Part of a small language model's weights.
Size: 7 heads of 64, MLP 576 GeGLU, 17.1M parameters.
Architecture: no biases in attention or MLP, normalized queries and keys, capped logits.
Training: a variant of Adam for these matrices, 471M tokens, 7183 steps.
Each number is 500 + 50 x the weight over its row's rms, rounded and kept within 0 to 999. Layers, rows and columns count from 0. Numbers have three digits each. The size before them is the row's rms in percent of the matrix's.

# layer 8 attention query, 448x224, rms 0.109, rows 100-127, columns 0-111
090:472508514466514561552406494556443452466466543478527543508546546446563400492576391460490539465520491606479557511514537482524480495493473465531492417519437445427497509473545464456452434510431435571511495506440507514521490547526450404540464453439462417482456458523551434494429458467497494517532612518487587373576470584465507575495483462420
082:538454508422453480397520486554526519567545534472519599557543493513530481552541465498493456453410434588472534520558527592449551478506512511561563488435541547541461515480515498532518613492507568518458478536490544546554417499508448520422538504475465490523503513499458475456511519541546480471514452501444422563444556591481463461547456501667
084:395524588509453540496511504390573583526503486477513525577443519482413508593451495476478539543550508473422526486507499496511591537557570456524564583450472479572493518512434633551526419494560437443527444483516512566476491551535533601544569517564485482501480438501481462567494561469540485555505416471504373562548455480523577540480556502573
085:394467481561431450389555524452544548493497527449504479456519507515461510431471603512494484530466579426461395522485536472527463492554487460486530517527518483534525518546431619562476505532553418361432460454507433514505517423535478476519539454545478503428585560483475529471504522586487514420496405476588437443468513532454519465488514465539
079:486512494513532536467586551556448517517560502501441512592482616622509519515480468586572490543486470468500536484485381466520561528475620609424488544519499590494479508553503583371527472524512642518491611454499522537560475478487459542481542530547532483533538552491380577493484525499592520511453528564559488577361539479608488441556457516492
095:542451513497506493568567469520526506453507427505429581513522482548505522499625543544459537493488482539461528539487457572332449519433499470522524519442512552568491509552558475529587568475405543536526489468489490340535468490452512529393379522471502499543503471474435443453433425541479539625604448500490510537482457460530485497568523471544
076:408522481526465490546543510456482519534482496506524408496450484518489527564412491472550477449455544487462390459538466511437559408593501549438535440489534440607550499584455572472466475508597510559423497502536497580547542457551550516522524616562568458383502585494419519588485490574515486625450558556479416504440520529487538469509472424573
082:538431598524487523547519534514396430562498492525610409533480541574537554510485416507456482416551390607476592509495488527519489531471465450413477444546518507526438488427561536474578465513458595549500501497409460472538512533485548487446504490529503535482482524596505428500522467493514541510562498557509526518467508471570440514564425511464
084:500508431450556524523476523464469535570474459475513501511485395415509520553434474521511494464470546530496567476525468522523510512528408542535503549602472587502430454520507339476546529463459390480511532518534495600544559493505518509577460535630498463532503434457492562638513488543523506523547441565483546487588481488491410547420426533399
080:448526587381541575480522476520572566475489550473465524484383472453484515524466601530434515522566466469526506519441564573524533569497408554461494543474467571551499476521558458480462529451503437481524420542579504561423481573503522557513575503600476530503517504508521571576559529508466450588532535550442582544547457464474512452466567551562
087:524524500406487552485552500489463501438523534435495531488436575533551478486451440527400498499510430575502530451470540572620460489443469433543529462532485414527362431529567446482493561507487532534498526521448524514496543561524464501405494484487547506439502501456527394548563440547522480469606512471500521538448570544536460601570437416548
087:457491504412420518535453353482482436509500519582495527497501442483468522617523518449476515442465542573593552460519431604435499525527516552485485509557479492567459454457386460506424515459515538476453496511464511580511475484615592549493497602504527483358504576465514394551524602579439422544515504522506458437414490537440463493552587527615
084:541483486503596500517461465495493528520548484478487452463501523472568522393439494459520489389574490506516486443500528428648463550457483428451528538521523538472459445503586441480490404533484477491524562528465608477413545519487488485529467451497566472594591396469601544481456496426524501569445413475553554512550540558572568483475413502519
083:531495507578519570540381526486459458415545514568418434499478566421612487414503531520485488419573461484542485461469451507531453516526459502440450470480540484482498501576545624477460454545446451553514529423456465434550560470487505444503488530480536522463462523617562460539394488495472423530515512472592571430525477480547495468555478508378
082:513523573464567504430500437507545493473533480491473492467530571505481495475442466539559498449434387493500508577477567519451452476460576439478552456364562444498601466512534465522453567507441521497506537484514421438465539502506548515509524564490510496511499447491489577451594533477581536552425482480533567406511477538516486382450423495670
077:331509507533442575511505525593532511512557518429480525468560477469620512482461490452564489450459465500475474516441562417478566494594472549441476554541507522518530493451396563349561446499473522597507520470503535605512454527557512551617498530542447461452458524441502671556537520513500556512412527473415548506588521548475540500557469449496
081:482476477476586489486536498442504519470449535544467487620508491492489549555525481488491479459586540546472484558470480522428548473425503572547514410449474546536426536494517505583501444527489528459624547476552389549529501534504461493428461438509493465551483475519531498501468536442488512512546504472499487478432503363451405439517523529458
083:391471566577556486473543532584485560553533483449555501508548484527586535485586449462451462468524439511415412503510463460377539431499520514475595427418545513493533577485475582425590475468565546538565557474478528496455439532480455529520513491520492483564509460568445506452508482483511536526482502525512410546508556469614594517560460527473
091:446509530511403443442458521439545530507474494482558519496426565471433449462364472519530487480437557446482405503571487469434458515612537510541578501411528528473534476513443553470407421527591455405460421404477440598502527409510558522522524559525539563469496537489400528552486581483478444506498540485499441498485497559397486410530497488588
081:459531444527518447490477537519487610472451444372477487412527461490465498486527556542484510649468523404559544510543582481497473444555523451468568594392540490451549508466409483521476578375589468411525526568448524527494435445502415560490453509571481491495566495534462566460498481510496428491569471539502472535598545545442527561511468564533
083:477470521472358526459427492453514390556539488515536543472575514455439494551472533515533513419466475494458532569446607477481472530542530492502439580521510468458488455418385469496396494537502529453480542380488502516580466432593567551541487569541470494323502528519538457569522535531514482447457458512497453436546415544436514485514442535584
092:449490529516466508347543489470557535498534527485484567494503478499424550485499576584491508584482551403506434598437527444491533460530569543494563605463446509498514556459356604505439483483589567453503497462541524546479502474522467549516543469571476492416521542499390510505495614496580485464468437487576456531512561478517471514503474501512
093:624540466558501563647483511561517507465445516488581542553513448513611465544452371493483488448459508569541527473504472504515524455508470531451493433524533475421434523510477457496455460446479519608539511533469508575471515524470445440539390495431457521568463568531565487577417469400504533502532572463442474472528522532467513577508522433389
082:488543505453464530529575486487522525512455445458454545577484391473482540439520484475468526559541501524408467519519474421493456469451539532504523416551418461503527462428412463489516487499497404481493535557439492465524531521571474665512505495547495443645545434517564592453599517458458518520439464526563527559479532549495576425407504540595
080:488426486405435476474537495463481510489447486496498496477539580515478477605519438459564516473444449526491589514526545548598527511488588371423484571525490418462559461560525523475458475581453423515494477446493532434573437447556521526490537551539497507527558511493541507415529485529490504545445529525527449436390564511500512444550501586581
083:416530547479513477436553524470511508563465457557485512518517457470527572537418478446566489548464525429532452481487506419508570424610556552552484592404468504557487487528483534517523402576579538454471514446516545640512499506541517473592592472631481444483477455515459564493520620492475505620383534462535532447548626444548484493461552509501
088:560453506441363472464451510409494426519528456528526542514477494436466496450466515474491528421502489508424427439543472500556436623523498503520461461512442528484444465492455516483506517513392444496455427413378467512516532451545621525517469531421493580482502485498526472588506534521447541408497465490524471525542441556414482419552487490528
079:537510559540441482508563470545582500504512519520449497601455446572567441470408436535481506525468533426455447435434470468636473540512509559466456431546490492618508501606473481491481519511511512520488526566421498508510467501491488468519559566400474481509480642470555494589458535541565514542536566412509510516420468484476593516453597473530
# layer 8 attention key, 448x224, rms 0.108, rows 100-127, columns 0-111
072:580493461540453562562477499443536444557397535459598526591399481505526503502505487480553546502573582462512518435474526471576541504504489398534447482450572456523517517548464402504458438384419416521482559421533573563552558491469448591468622474466500519470519520593607527605501546495513567483526475571473517501485506477490564475498543546507
081:473522498487516535490562460453493525502483569437446415444479562529417501517597463525612472584554469532561488484427450519511601396532498584518610424583497468519521454498492474537575506447548439448455466482487586474434407498495537493540443506549501492522552431476582408599663511487568476475344564535491531542527517455539533514469585462481
077:460504513461516549565567485543517491534503483529512531492504513482513440466478423522543503476507481470535372539487457494541507436422377421454523543500493496452494507546535507390444500495491433566390495474525505514468539445408415566504519517480510531433433517545451580467494538583504445526515516525516508523495466603424541530462434492536
075:478468479501539500530475441521457555442554468558534469439487450576517530510533479445449509455466518477520539485518518485459465594452512556444509499471480517441517515486447609536507550447461560466490485503540446410514485502448507452536397505512479436544510583410396559429484476530515553557525562523555534443581512463502505512535505547422
081:548446499427503505496518502458588554535475540529498535420548580499490468519504555520525499494455406521445430489539588567476523443562566589604448422503520478487429477477551518518624574527550488527446460522412488575512374479539528415401506515502495535491468432497471394530443470523385417465451518436513560579523526545460500475517432389566
087:467513470545481460468496519521504445488569514473507464492460536552516539454473447527487476465519448599375495519542450595586526389519420472465464507472468463508432392538545534553455436573503459533557478541536529516488515540486482361549608557577493574459449463581472507495511556427535497508378637508446518517467608525474568512391393505415
074:548500525513461519502496572494556530460542495441480562548507472441512432488535549485524480447464457456474506508441456522522561502457582483496488465541428472386486482518357468618508498523524504390562538400496484428502447541486597464522400547510402467531567555496470500479473478568467584440503473516416474490453458480525526549534390520533
076:488541452548469511512481527557514506487405590394406532495561597457536481418517593519547498549520469467481512485522514528547591410531466435564491568552488518575518475512445413422536514549567458437535591526545497603488392533514461534460605483566530538485541439567530575516505527452438423454481502523497523558447596410470520477416476445503
081:486539558476438604426523468529507488412512531461505468463508519559476603453502565445465492466448495488518462447441571450483558480528582539509589450486424441466525433470424524454411484475491529495482467442466510505490501562489423565466530545496492484504506544497473508418587557526489574516507399490505427432451442470586414486569485407671
083:481531522445459516496613536493492499574529420532531486454584456365467538496491434473563491435511507532492508528506443395501502442446477510501556533530514450462481548503458458374458439537494558497403525524525574551562601504496449427496438551459640463491450437435495444432519447570519480423548488438442504469526550550444480546500487543500
089:414455485482539484567482514558491516467474555429496485491474498508511529442600539460585511499515516502542495493527491510595551543546419497535598448500416496535537457470466495514534564523438477429511496487508524561454444527550525477573517540517383468431486535378485529502647449509539507436432624532476576463407517407507510571377547488461
080:497526536601542527481520586496535524484503477367507494470458583487447511565563551491504515575500450440548491545432438499593524545438423468505497516508455466498477531436574479519507492460538395446452565511490438500477547511409599454559501482454546519538417505522531586560511472498521461546556518411471433537558413535522541409451461564405
074:475555496476417395472473470493507479520576467491595516561536476487435507508505546540528512546423614473479472380530574497416491487466490552504499452486425474512542515491541532453465483476360578451465433476558453493460486505592496591489524472496499482397523464486415495402518514504503472513454489530487440448525477435459409470530550414463
079:553538579472420475506542556469527466494530473487569496565479479470489476537431587483521515485433473539473505501495540412468458507481501420602545465477520534499566553587516462533532397570423568436489557483524417525473527527573522480530457555453541511489537451469419538549420467439467543537596621588538475460566444400476485491462456494473
081:427524466513464496389503570394427521539539515458565494577552495463521412516617486569502501462570524387509488438405500468458466526523443522579522484498587558564532512536485480553524573541561525545482498514526565464513547582587520531458497520533453447458512469499600420508453534555457567416460503574525372471481571444558516573518583462494
071:555478475391571541569530583469535544535428580545583474527425504445450525488482451515517486513495595451514460424489506484440615471479546477507458426467498426517546520530455425601483531515558508457463479514444553522532583500590451589416534506451533532569583481509479337510431498637427470525466529469434544465540491601584458585489438515592
074:464542525572542479432568567557506438615589554563431477409572498537521538519593497476494500478509430560503510491474592503482483446524514499491510538540474443518461491446493544499544487519563496507471481517490494420473598521486577457634411465471470411471474511556409425517516508430489561463499456489527477555422531457491486547443501532461
083:551593499491458436544504473530502500515474578545452485456528548447544455515475412584519461529530542542435610463496464591517629401536619443530443461529514509431472487478452458502523468567524535472534505515485523496475472416476457462543437513494588451467582415609539445500513516527451440512382538474509630526515531538486484553411352493508
077:475543510516472582525550405490357572422627477503479525460532512457543442542557537491542510424508469455527527511463563581571496580494540509407553472475584471515472611408414546495524480492531507435412464448579484428555489544441529483598468501505545505487558507463481458451455520531496470537532475549449476408573420494551531579515461429519
074:481555480430390517544456461508560518519557465533562518527468473474523469540455416435553505416525462535464555508567375441522550495486589528463595384479554533455446520450451489420396477421407524553455449478490474481462538528483471421506542451521510549562520502483476473476564537573513475583447503500498490369558455561567477546504476544528
080:561513476444549539490487607429549568524444492411551527520387562520544561482461515524481513594495558435496452477459466513504534506462388436521526459536594469552538560477540522544563581395586427458433544566401484555535569503506497600464658412520530549574461557463526441566457538543466532557466537544519413499548530530564476510459549481455
080:472418482437515448488504532562518526461533502609494517397482523577528469509491436516490482475496490516510511478592559516480469540471492603524455390529562461470423525471537570520557581417559429483451508566459424526531484467468486448557496517486471447475535580366524464560461466542452496598530561502564501524537406561489521527414485544501
077:443456479505496545553491461545555427531410522418442505549454488466448400436488501512484503568567453573572494484508481508542456542525509419568439444525411502495521478478486510468515416390454426466517439526491537456490478476530507581528563425485409465459535456585467550536544476502511493606513415523494512504470437551535587498470497474588
078:480499447446491617528443498510515450466495501520586453439511483501482448504575497532369499473498557525465567469565453534601603494514480406430435532503513487480455544454612501581445525482445559604549438484488538466438485470424482438542565468409449450489533586477521529438475591514445510429495474498559429495471430538510453521545510428466
075:480512515416419499502504540469561567583497395418491493514432490459442488515565507468392538471522492421441495426432433444494520474517407490506486462435586485567552569514472407490514559430448560477482521501486548474436427551612512483403559428447553537555434472448532491473593482575454517463509448526480402613512507488448512515597530410506
079:534493489483509520476507535479558537579575507515528525509504531478472457504525468517503499473505531461565542505467516492476538508497518559473532422504527484477472601558399504488416483459534532449413538531520515461504542560528470482454341469403406415540564536499505537476469532568457491445484441490480403603389460440464516525540508594550
082:550571542562479482646560467513372522398475530433493512490469536511480490541461479492449510550378565467489451489439486578554471544466445471366493642447450499512594590437566507481513507579563457533482514543485479462529473507439496524480644411513617544519460525438483556466475491408463430504542524542528431480563474524436463519542522495459
075:493475496496516553579481406480452496487452513489507553537541526456454476493564547470478511583472447476602421514538478583463408534431436425490473554533384483423527435454613576515619548502456527495507456503405396435432479474527528523496453431461450470470490507498406615399494465485512520440499420524558523563541442605422485521505493518473
# layer 8 attention value, 448x224, rms 0.102, rows 64-98, columns 0-111
106:437454547503642459435479523489471503567561473506503452461489521517532389478471543421550507527434422560545461524517556480513501474481458498630503516524431549533443465541427537514454351507410454537534466499464557416558501460629496433471399453504416515537533481538424481502513476464457408407487516527493482416517512483541577513535454497472
118:551536497457451529546475530508474486493562559552637552530548449487503418512446471482498482493556417479423472449509612508459483483457541542560535486488509536531494463515533447643549628587530484537500550493585453524426516442542489439468484560455584493537518449412496469516488570529458598524430534531534498524536501571549511512517392388499
111:521524548466524491533471600505410402458507430475540537533524430487415480524413620479538525577560473448439496431475576478490483532501503456436597470416467438526404422513526357601445526481512504597554462436520569468494505512511493510435584524489541541473520433472551367641482486489502485447470542546518595523490498467511545462487516493407
120:377522480535583561467463521518575513431439545498497420495445523582434519496569523455511486493510469534501450476528561553504457450502386605549481502562444475476457480514505526537531583515521470495502424439419455409427346541573576493449351397566428492445535570522464508439584447497423531464531449533507379506464523372575469538520512509567
107:482520487448411492450490557456531498544466493606497505424456562556500485475477449511510514447511472555547470553520441445580536498555495508488457603542486611539541513568540654504477465567443477522561575522507544431506564440484419446453510550530447530525502537448580552533401499556520527439518596504458508425543489495505532495503485470516
100:539504402558606519459449564536496500538533488504414447415555459525471581468507493502560497569481457531545498510532473487593462507560482536498400449493495536459590413482478467503549469588438425557499501514444539539534440449433436493508532487537458531472526489549482596528424598440524448444488446569492603502525484551434497466446417590497
109:517467495495614460481504470474535456431421533593461471535615499409566534534525454656540463417540447531452552511459435544470446486492553595524497546519516470490492532415509483440458493583508442617447603471546413622574634490456493523490563583462606548489476496576485506520478480592511565529461458364504566496433546579496511548442521504525
106:442488507475575515438470590556496482593436503525474409442454509489506441558498523463553514446414442514487524532507461451580545522504485571506527523493497559530464497564495548392515449456463410506490513490387424491512510529492450505479535485487485562392456524639535482482462450518502421458531513476424521357474530404517495500429496517461
111:450554572601521584497434536519657477550487573488524462496545423518433438482491504534502487460536449466448496508520484476492474514412469587514511459491475527601499498579461466489530582529536391502498477471447501510507383557501535432453401485495463547383495475525490412538509513536423483451464401517544592396424517486556447517390494556416
116:496506391565586444432433531466512558469490497606471493471456435398471517450518446490510469530547512489482557491528457500427443436522507443475476543470511538520448553377522444474507476514592518538518555496491428373355435429436404443516432526549488501517597469524524586575558508508453488508459468390554522704555506511477452487412502554472
108:576459544597577474571479489490513444421498439395505421456449502478540497432386416461470513529428540460479506556530437532540490582478502523404510518476511518513539481521489484370441433543437484427441475530460625477635573481401536463486515513485508558588450449499540511570430483444576502433515567459430608444512518527460452471503513491414
116:440457488554493501392436501527538514460538538528501438455532423482456562519537523475473489493564533444377491552550459543467471502421503514349501591400564533511582553504504468560486480612567450452452577492483482494358448431389420471496478524481581530448522453468507398566509498530456462559494568572504530516505465421548481494430456505439
111:515468412478468495524588505469518487562483397535484545491433473504507533508437377571482516501400500523503529587484454367525531567513450553405451433525484593462562540543516629369444483508418481497505509504493466506499583517383447413422523540535508586522509500581487633539415516535566538458543492433386478488458430444498514476500500511463
103:436520486434578475537435502507549519518484510476476495504486545444562449521529454549509463445458515506511576560500506482487501516462397572614532536589523528582494501444466572453586586471507418505452553376554493557582502520562562373431420535464510552539451507507474485418533476620419515506537446316504508506416529546527393484537475453532
105:478494515455510579476535502484559491647454597525488506541531491577486481504574473569510486542548476506558547474521475477521529507453572444569520441484523447559586499578468521548497582432497424394466522452516470600663452540512526560493496410550537473407443563573604523432423516593490491535564410534525523552480524503494430549538513569500
086:514533489549438471564490562527420459517448495504471497516403538552455500525469532516520526480461508443484440481461535435578513501558614387438480539483517500509487466519551454394402449574514610478589508498470470370442450519503479490530519447497520551464517418505533499473547418416519499454577552626458522474597586449565545481466579491416
109:490477501483570502488521454476568592586469544587435568456545526541503504501537503523554471511444478506690519525532513491447517544535474503542430441524465525551476536476461593457486546394474495470467514455544524526529522496606499469454456489540399485530483642483524553462441548584474452482472524418506447483488429571492463508529497515535
105:501511480526440417558475520491480512574414523496442516582469569556479568548512543538512487499604563468485535438442510456497463444553595491571503516540513386501509472514551496541581650500553489535512576469513448456394437500494464543527506547539424571416524541501557516439515594490448502516539437471566528576551470529538491509448471542449
109:545517503461486564497511513502414501554553524473526460426462504506477514427526444449528502563450529427467509436478496453522508542488629302440473481524514540513532455509455396484519451508516565533516579558388541510498464430469447601571548473483498504485489437506609527475468451398473473517466522563514532605547611474439527478522426481508
103:516499500504549514475475481517573576436556477504482521448517455503528501484485550429494503564396455556518500563563517548498486441542405523548527490490426602486480524522458502516558440495454402575499480574563496513477512478536585428486451471545417510528527564471436499524521485460490455466436490428430459511435422616449407462435531539494
105:460579579484412518476406530495519461580533553500530432456458617587478488490443489442484488504556493492526486484533502429544494551529517452548468561609454546537532444627512553525522531548495437468534481611404596516550487482491418398518413520466447484472504427525505497447509515431437493530557465505429570383518506455489472421461388412483
098:549470623569585552533544461527477496518554496505527544498580567483426480383431453457517493530500531523613530505461577476430507507493526474543437517495463515563535500474461405372462331461490629463503469520515515475570514477487588550517479441490476421527467401569441516474489442439515468535478417500515476518510581448540530562530451502452
098:546454458546380478453543487502555471462496531450463517529552505553536532542507493487429506509468503624589505571528499584507500491470494491500484520467444468401505522499520538525501479466393472493451524490530528586490585483462465516509584525534484479594492595445450531531474548527553516562580523555483451464475431474514473496533430511578
100:512436474496493495581474443484476535512506477507535570514427435458555391580577530434456513490447534443550495461468551413486519523522514437507525521541511576542455477525510574539514550441583563450520510455578500409391446483602552443466587522434438536482512542502598499424471491537479528479514532495446438428575457627504470506565540469534
108:583402595444520452520511539500460516595573497591549487518488474563492504414522519415479509476510510437452534520567554463443477512535602444488480554474481577525476476596493475476454485576525559572536512533521534469440502499498454485380558520500477487532428405589466447516431567444472552534549528493510539496583613593507529477513517516474
102:545521537437531474525569515456402371508521466506419502535499560492517495503502461570600483511546511564508523543460445418531558549511510504502414563523538490532492511421430466399470450502491558602458515491527536564498552476518478513489575523462580559502444452524461544494517403566488496545499461402496548447399556462461507475530411443505
118:487513591419389561502546461507559513486529561463596470470601465475538459534491443534545488457600502470468517436431543540447556480433505520538547453483538543537505503548478441592568572497556451458437494508538487535499470499568535515523542491450527464439430458427532315444469552565423488517414539575502562466541532531475525529395455478502
116:438538473567485506379450542421583473482395537517427436520465479434539578534577503584540507422482487458473510489545385482550466486557529471429518540557538515560542557487524541467462618543520482537542573532463473515551465558416432570539536573459510551462548575536568547580499486479551546496554479452469467461434518453469477471453567504492
109:503513571566498491502504533466561503556451489525616534465561496507465440454452520551574508461473399501566482504563427462463514532522506531595470466491464603546491523487489490474480474511432479550496517492552491602576582433555517586458460552542493506535497550485403496629408555511489482452559476509531520367477475564517452512498469484505
105:524402476478515505529527423451485549446573452510494489448487439412597492527528459455489507469481525461398539529485484588514560484510388525569566524493521496552535521427402530574478439489522475553452564396591486460498490489596531555543537535472556565526490576462450482506516456595504484500475517447469413561539529588446529513440559444504
105:586513452484466450549478511490551546474463510561533505487524483494540461474510370429527487488514566521475519470484520446458528469542516501475489480501502567509513520410613456403586545485518477463482499523468432440437472507442394469495473425508410499518530441485562579563449522466488544513401573441492571597554521587471497513447477483433
114:430477420493558580511508467532505551546429501477559415464492484548537431443509480486483504463429550473500513561491493456533504503526541510428471451557523544465520525539477520441473541444496487427497494516512522498527453490424528586459496428523388568507573549556519487478455537556492529461555477499420502485569540485562519517591527484510
101:566404429441463480506542485511546444477455434536442488491598458403445477544479484586548498536503397512508442538491494484496498510472587545529444449481501534396482570448577499451556494618467447595465447510494476649493553478512431480463579556518501525508502454556457459504487573611495510550556478477616547464491501544503461526544395486546
100:474600535559422506576508552503464505533461456554528548541431539500424413531485515558500529519458503476485472503462512390518569518564474610491503498505472504523536518545580516443501624397505544467519546490456433443439422597462522564407534490515499523415491549533512554503462439476528558398527531490459446481422473392536551527472507497515
099:556497505507445419515556544528431399648503486455528479569446513628420516512541562574551540496489446535483483469448513404546474534528592468488502434483477435446486450493496496569486544553468545565548528499525493526567519557492484645482638479469541493446452500547552465502543520367521512477569500558536522466487546422499542519538510548522
# layer 8 attention output (transposed), 448x224, rms 0.101, rows 64-97, columns 0-111
107:480470476527438421403384475545496433498559485566472529420449469543478432423583507427442561420549440469463513504576550490461526448515554383549567486471481490465518433402448596540482462536485527492486536459459541464531503467521548535488453531445474485497516563465415500501536476495583471449511496506513371466527362504428471478554443511464
117:505504487612472457571510460452530468561449517547600485471493468428518426467415475486510465464441516471565440415520533539504491564497451544566507499553572566496455525504522405452438490505484490493457491535482524543431568465527471472529556559532454481394592506481522541504562521507478461512453576496430460623593561496545423554477449484475
108:465541452454438477496543486446491490450504484418491467523569456465459490495556560421498591491409489447527498407539542477513485456574438442439485481517434507562494448475456520579451467492515485441529463542572540551503560423565539499507560483466472559492554607501493422577491535441499462476540485492518522433501450471481510527482540562485
118:495487523512468549479359505543493461419453505573479501441507403494474493486521532506491532414557493541458423413402542519463496561552360476489500509367535451374507509531464543444458589447484547538512449375453451485558512441511539556470460493461470523459496524482487546505483483512478565519517465495465563544480427505500503494561451510448
109:482492580411445492454429502554423588488520544497486461452419561577577506481568412515530502437561465556542366462460447499490612462525565461520596515553503533471525495551535537419538517529511456488596587490502533464492489534514570515546555495546575478469470632456505467437419544510487460454431583539470409556474528505460558432593454436495
102:543511433546516451519395478534435461519561492405446512424526560538505496483502488463541469463519508546455574550546531487520503517562485467496545436508537434524611407514499535406454427605471467514425542501474554492443534459508557527543549494556613506431532513495549552485559559525476448364456446472474395510485420499442493527498487512494
108:513437424614546527455499431524462447532515495443475473609444501520489513578475469491543457425426504498466499495460549483493496467460476385492533530560531497538472497566574495478429411539510446487479534533555529597491518622504421421427613518477489403511452479522573418521516494537551578511467460460578524486410537475497449542505535476566
108:499535486437508503433515518502490463492553474468447479488502526572514491539576463511561503438473519419406460446544503452457571415512538415462544557522465538513517375469503622501482509527577514468487490487504507601542409541511536536518540499512451488583457581457452495457444520469662617495469509460522503492434408495445500508569512420542
110:519544476541458414500462558469554423452431446553482477451534402413471462450483425468494429412418539540416500452549533511490514518483402554462430450521478526475526471510469554472393497537514443485483538479500478574483487474551505510553480543412457525463577470464571523525532464458511552518481521485523562574430496516487514557453502487426
111:530552466566577524594406519597437532457524498508449416474426432422496563448451512545538464573471540489578587512470534456425456487583523523523523519491556433457430527577512458423439504487432495585529506458483536479454569483527568468556558530546515494531462441527536567510456513627444571496483455490513575555595486519436518554532421557492
111:540551428408508492504499569507467546491490449450475528523460542500483474477427384444407439493499528559499541463592376508643532518476545611452441441508399443563448487482480520533513436486523392441522553548495483455494488580535494447514468515527526505557495512520489503607480528481539540356510495476539468438418526469478465523459569502487
112:510571456603552593581496461582431530488500539528504434449558489451547525449483470536534401593486517489513500419471436487493479446543440597460449515511536483476444510591467482447463384485542526522561493574548516524385501469463471466585552536556480457540559490455589594615513493493558477480505525442570503576516523461512528641544533479357
111:528462504452533406577470494605460562575500467454441540509436537611462492520440422465471443514510541516509508507500446474535508522441583470490626442539480520511545461493518567443588543619497488465564555475505510468539511611454507497500552484498515557553456491517461401404460511542482457455430549465479465533481551478463565537495479462444
102:563478398485559462495479508620546490526443468528531530590472429450491480487507393514515451385582546545487466494494534452562530604447386424508429468523503517485497558565534465438445570497450432507514544486433508491535471546470372445452406474503470476473455466528507501488511472518513583496530571411530522580491515558432376528464482463502
109:501459525537516466429576580456608490587477479557493508528491450515466461517532576511537512473537479484405521582473576519423542536436383500518486529535510498493553526569597573434496559488503517424504484551524461510561537485452494595485443497503497477444512380500594475430455477523441449568489493463500539587375536539573607495427541471632
089:499512529487492533523552504338495517424520478470466511430531551583465530566478570534552641483440516467535465477526517463496520448548598509533583635523450520494460442525423562544503493479577521515499508448577506509514484496552602523533571491531446486513555520452440576487469572536552576515511501556510514539505522483540515488563532525563
113:496406497511559472435436511595559510546497485543479542535451524526487531432589469562507528469580420550501573573476582502401533556432462427510465430558517513453560494547596595433535628523381480515535543465438473392538495533488523521439415490461580468575384490554543393434434426496460451543473566536508475504494406541457538421501457457551
106:441494553500534504507534523394519484489444496449492480535512550428498545568438591568610567479509488539520562484441596496414553546466388484530543520523534538487566458578569505479462544433453516506398463465559474562501499432565516438466577484474522605438528493482559547455493571550413541522498478496439533565499441537503504415453431494512
108:501505480481473517521559495434480503494579521474538476455528527471500548549529534577561527570436517431488498552567529479498471448560482604516540536552455465494479491551441433539445507536533560396453497570484536523468552424513598603549509466666531412430577425467464600526515513535561552455489468462443503564535604506509492506509535479636
103:553506502525515497467361528572493534521566500443447477435481461517552467392546405488482480495584475505445544554552465519482504530526529450499494418490486531550579527517493482484488550517453424603545548450468517442472502582468548471491459536493495520519425616500474457532534528468552510496468448488476389424543421494460418437518494517468
107:412521505426413480474435549485522482484467464568543509456524591460510452539536393501449397399541474554505441470582537517548489530477555528522505490525516493458546478494430534478506455530534435420473552549386518578457477415575520501521457523528548533415591570440522604468512435441469515462479518483411415574505497524470492522546479482479
100:456448538483443516427508503415512443488627484507465535526430385473426451460461519482429531557485502431407539588531553446471486597549579588558434565514385439487507536482386547514498506467506444411505505440451426454529592481505477552489481562474492438526527392463448492474541445504583490560414481524534552507539528476504513514436452519557
100:540540561560517524498439504525476609568511572436474479569622581573574482469449479412444486520545455572493502528494456544505441505450584530492536491496553479491527513496503473432582483461482531534577510532491464458485557593470476462450588527489535508540480458517527546478557476453485402513473446516485472465466554418583537516494443441455
096:472443536480576506546558525445536434499448527589503560458531467474502551482521493605534594493514562470596478455490492450465532511436567533476535546530491612469468511457559533564544607434513543524470500552512532520519414509485524535530448490576439549487466529522418485424474487528502508619492597486428514577511482495434461488564492536528
108:497540523560457480486489467504461510509556518551435495452372473600507535495593535544560449633566408419527473471514490533420531525552483580533613582519448532496401463561465501485474466497551488528478471528488567508473492461464580470479555522511486500487476502462473533497491500418529440536459479465557437584495586529493525488596501589528
104:509428417433472562476574432475465544505511479402480506621496462463433494603556443486571486522548470476458484485502547399543473472506463422526467559509426432519575467589351505498469471564563441367547544487464510496550516533526397517460574465494490451527500468496495479503480429538565562447487476468578529497487559474398399486485459456532
117:473492499536417476477579492462545398514431509561568540496528433366567513507504457503492412484434506502440473434477476537443466431442409565495417406559492574515474521456494461579460485495561508519439453587510462559544458505467447511462455510492458479445554501461534465512486528518520501483509585477460523497539565546535491526472517463428
115:540504520528574552546449547506469595481480443432495438463473561555510555540524511518592512469418503513555498489464457476497508493481543488483559464522533489454530500580562496451516518490486522573513553523566538565479408601582575520534614507494466524575468528497543558509405517509465593509511466492520540530433553472486529507552528483570
107:488437548554477460463402475496530503545531460464487451488399523604455408432543416445515515505485439474488515456522399506424542588439564502541581458504488559456563516483508573434507503567454468512604516446516495451465482608507535537506523570396573494520487487447458417482462499491483420535413487525564443553486541453481485421464477450548
108:514483475484559574545531446650413567513556544550485491500450413474572540520565508464517487601531526471499432481428431508518534431491476489532454410478441519544389524544507440542523483483504513625533509519531532450581439578444473494460509422485463419530420539487459416537495530590552475420557512419525496407535534506467449468497540528458
107:533552494549489528526472532470491484519460535461464554498448468453511526438467452543528497490484544535561554495475465469398470482469534625585596499551522471509470495434558477424459580473449506538528479474471459482502485465531601483500576563562492519489439423505489512477464499586533586479443563558478566564515562522473472518508400483490
113:479482575483484549489508492546421478481500495528475486540488466615487523465469491602488489499500491565507484504453425489479535512421458594501610464477512521501485524510563515494548551473534556474501504484563474475515476492483574561448450511489465513564494541572461498506445570536481475511451530512527549554407548499518548471583495430476
100:510394461557467474515436427571470391588484461427487462590497600511494516533464433462543405598477425486542549498491479518455492445438509414532598434517536502525571461456570438463505432571519506469529431545507566536502425511449423469447566522517559505451488544524536368420516495508455501502514477451573438528493542470493432573564494419442
102:473508555398477490503593516407546544445465472529466492532465452514471464548498482544515595485460568500524422433422508455490591559482484523500534549448491543440548502468503498419541599478564500414595473373520423538547528474539495555539555508476462554542441552459441431468456507481529544555441587535460566591459548455484507517408417507576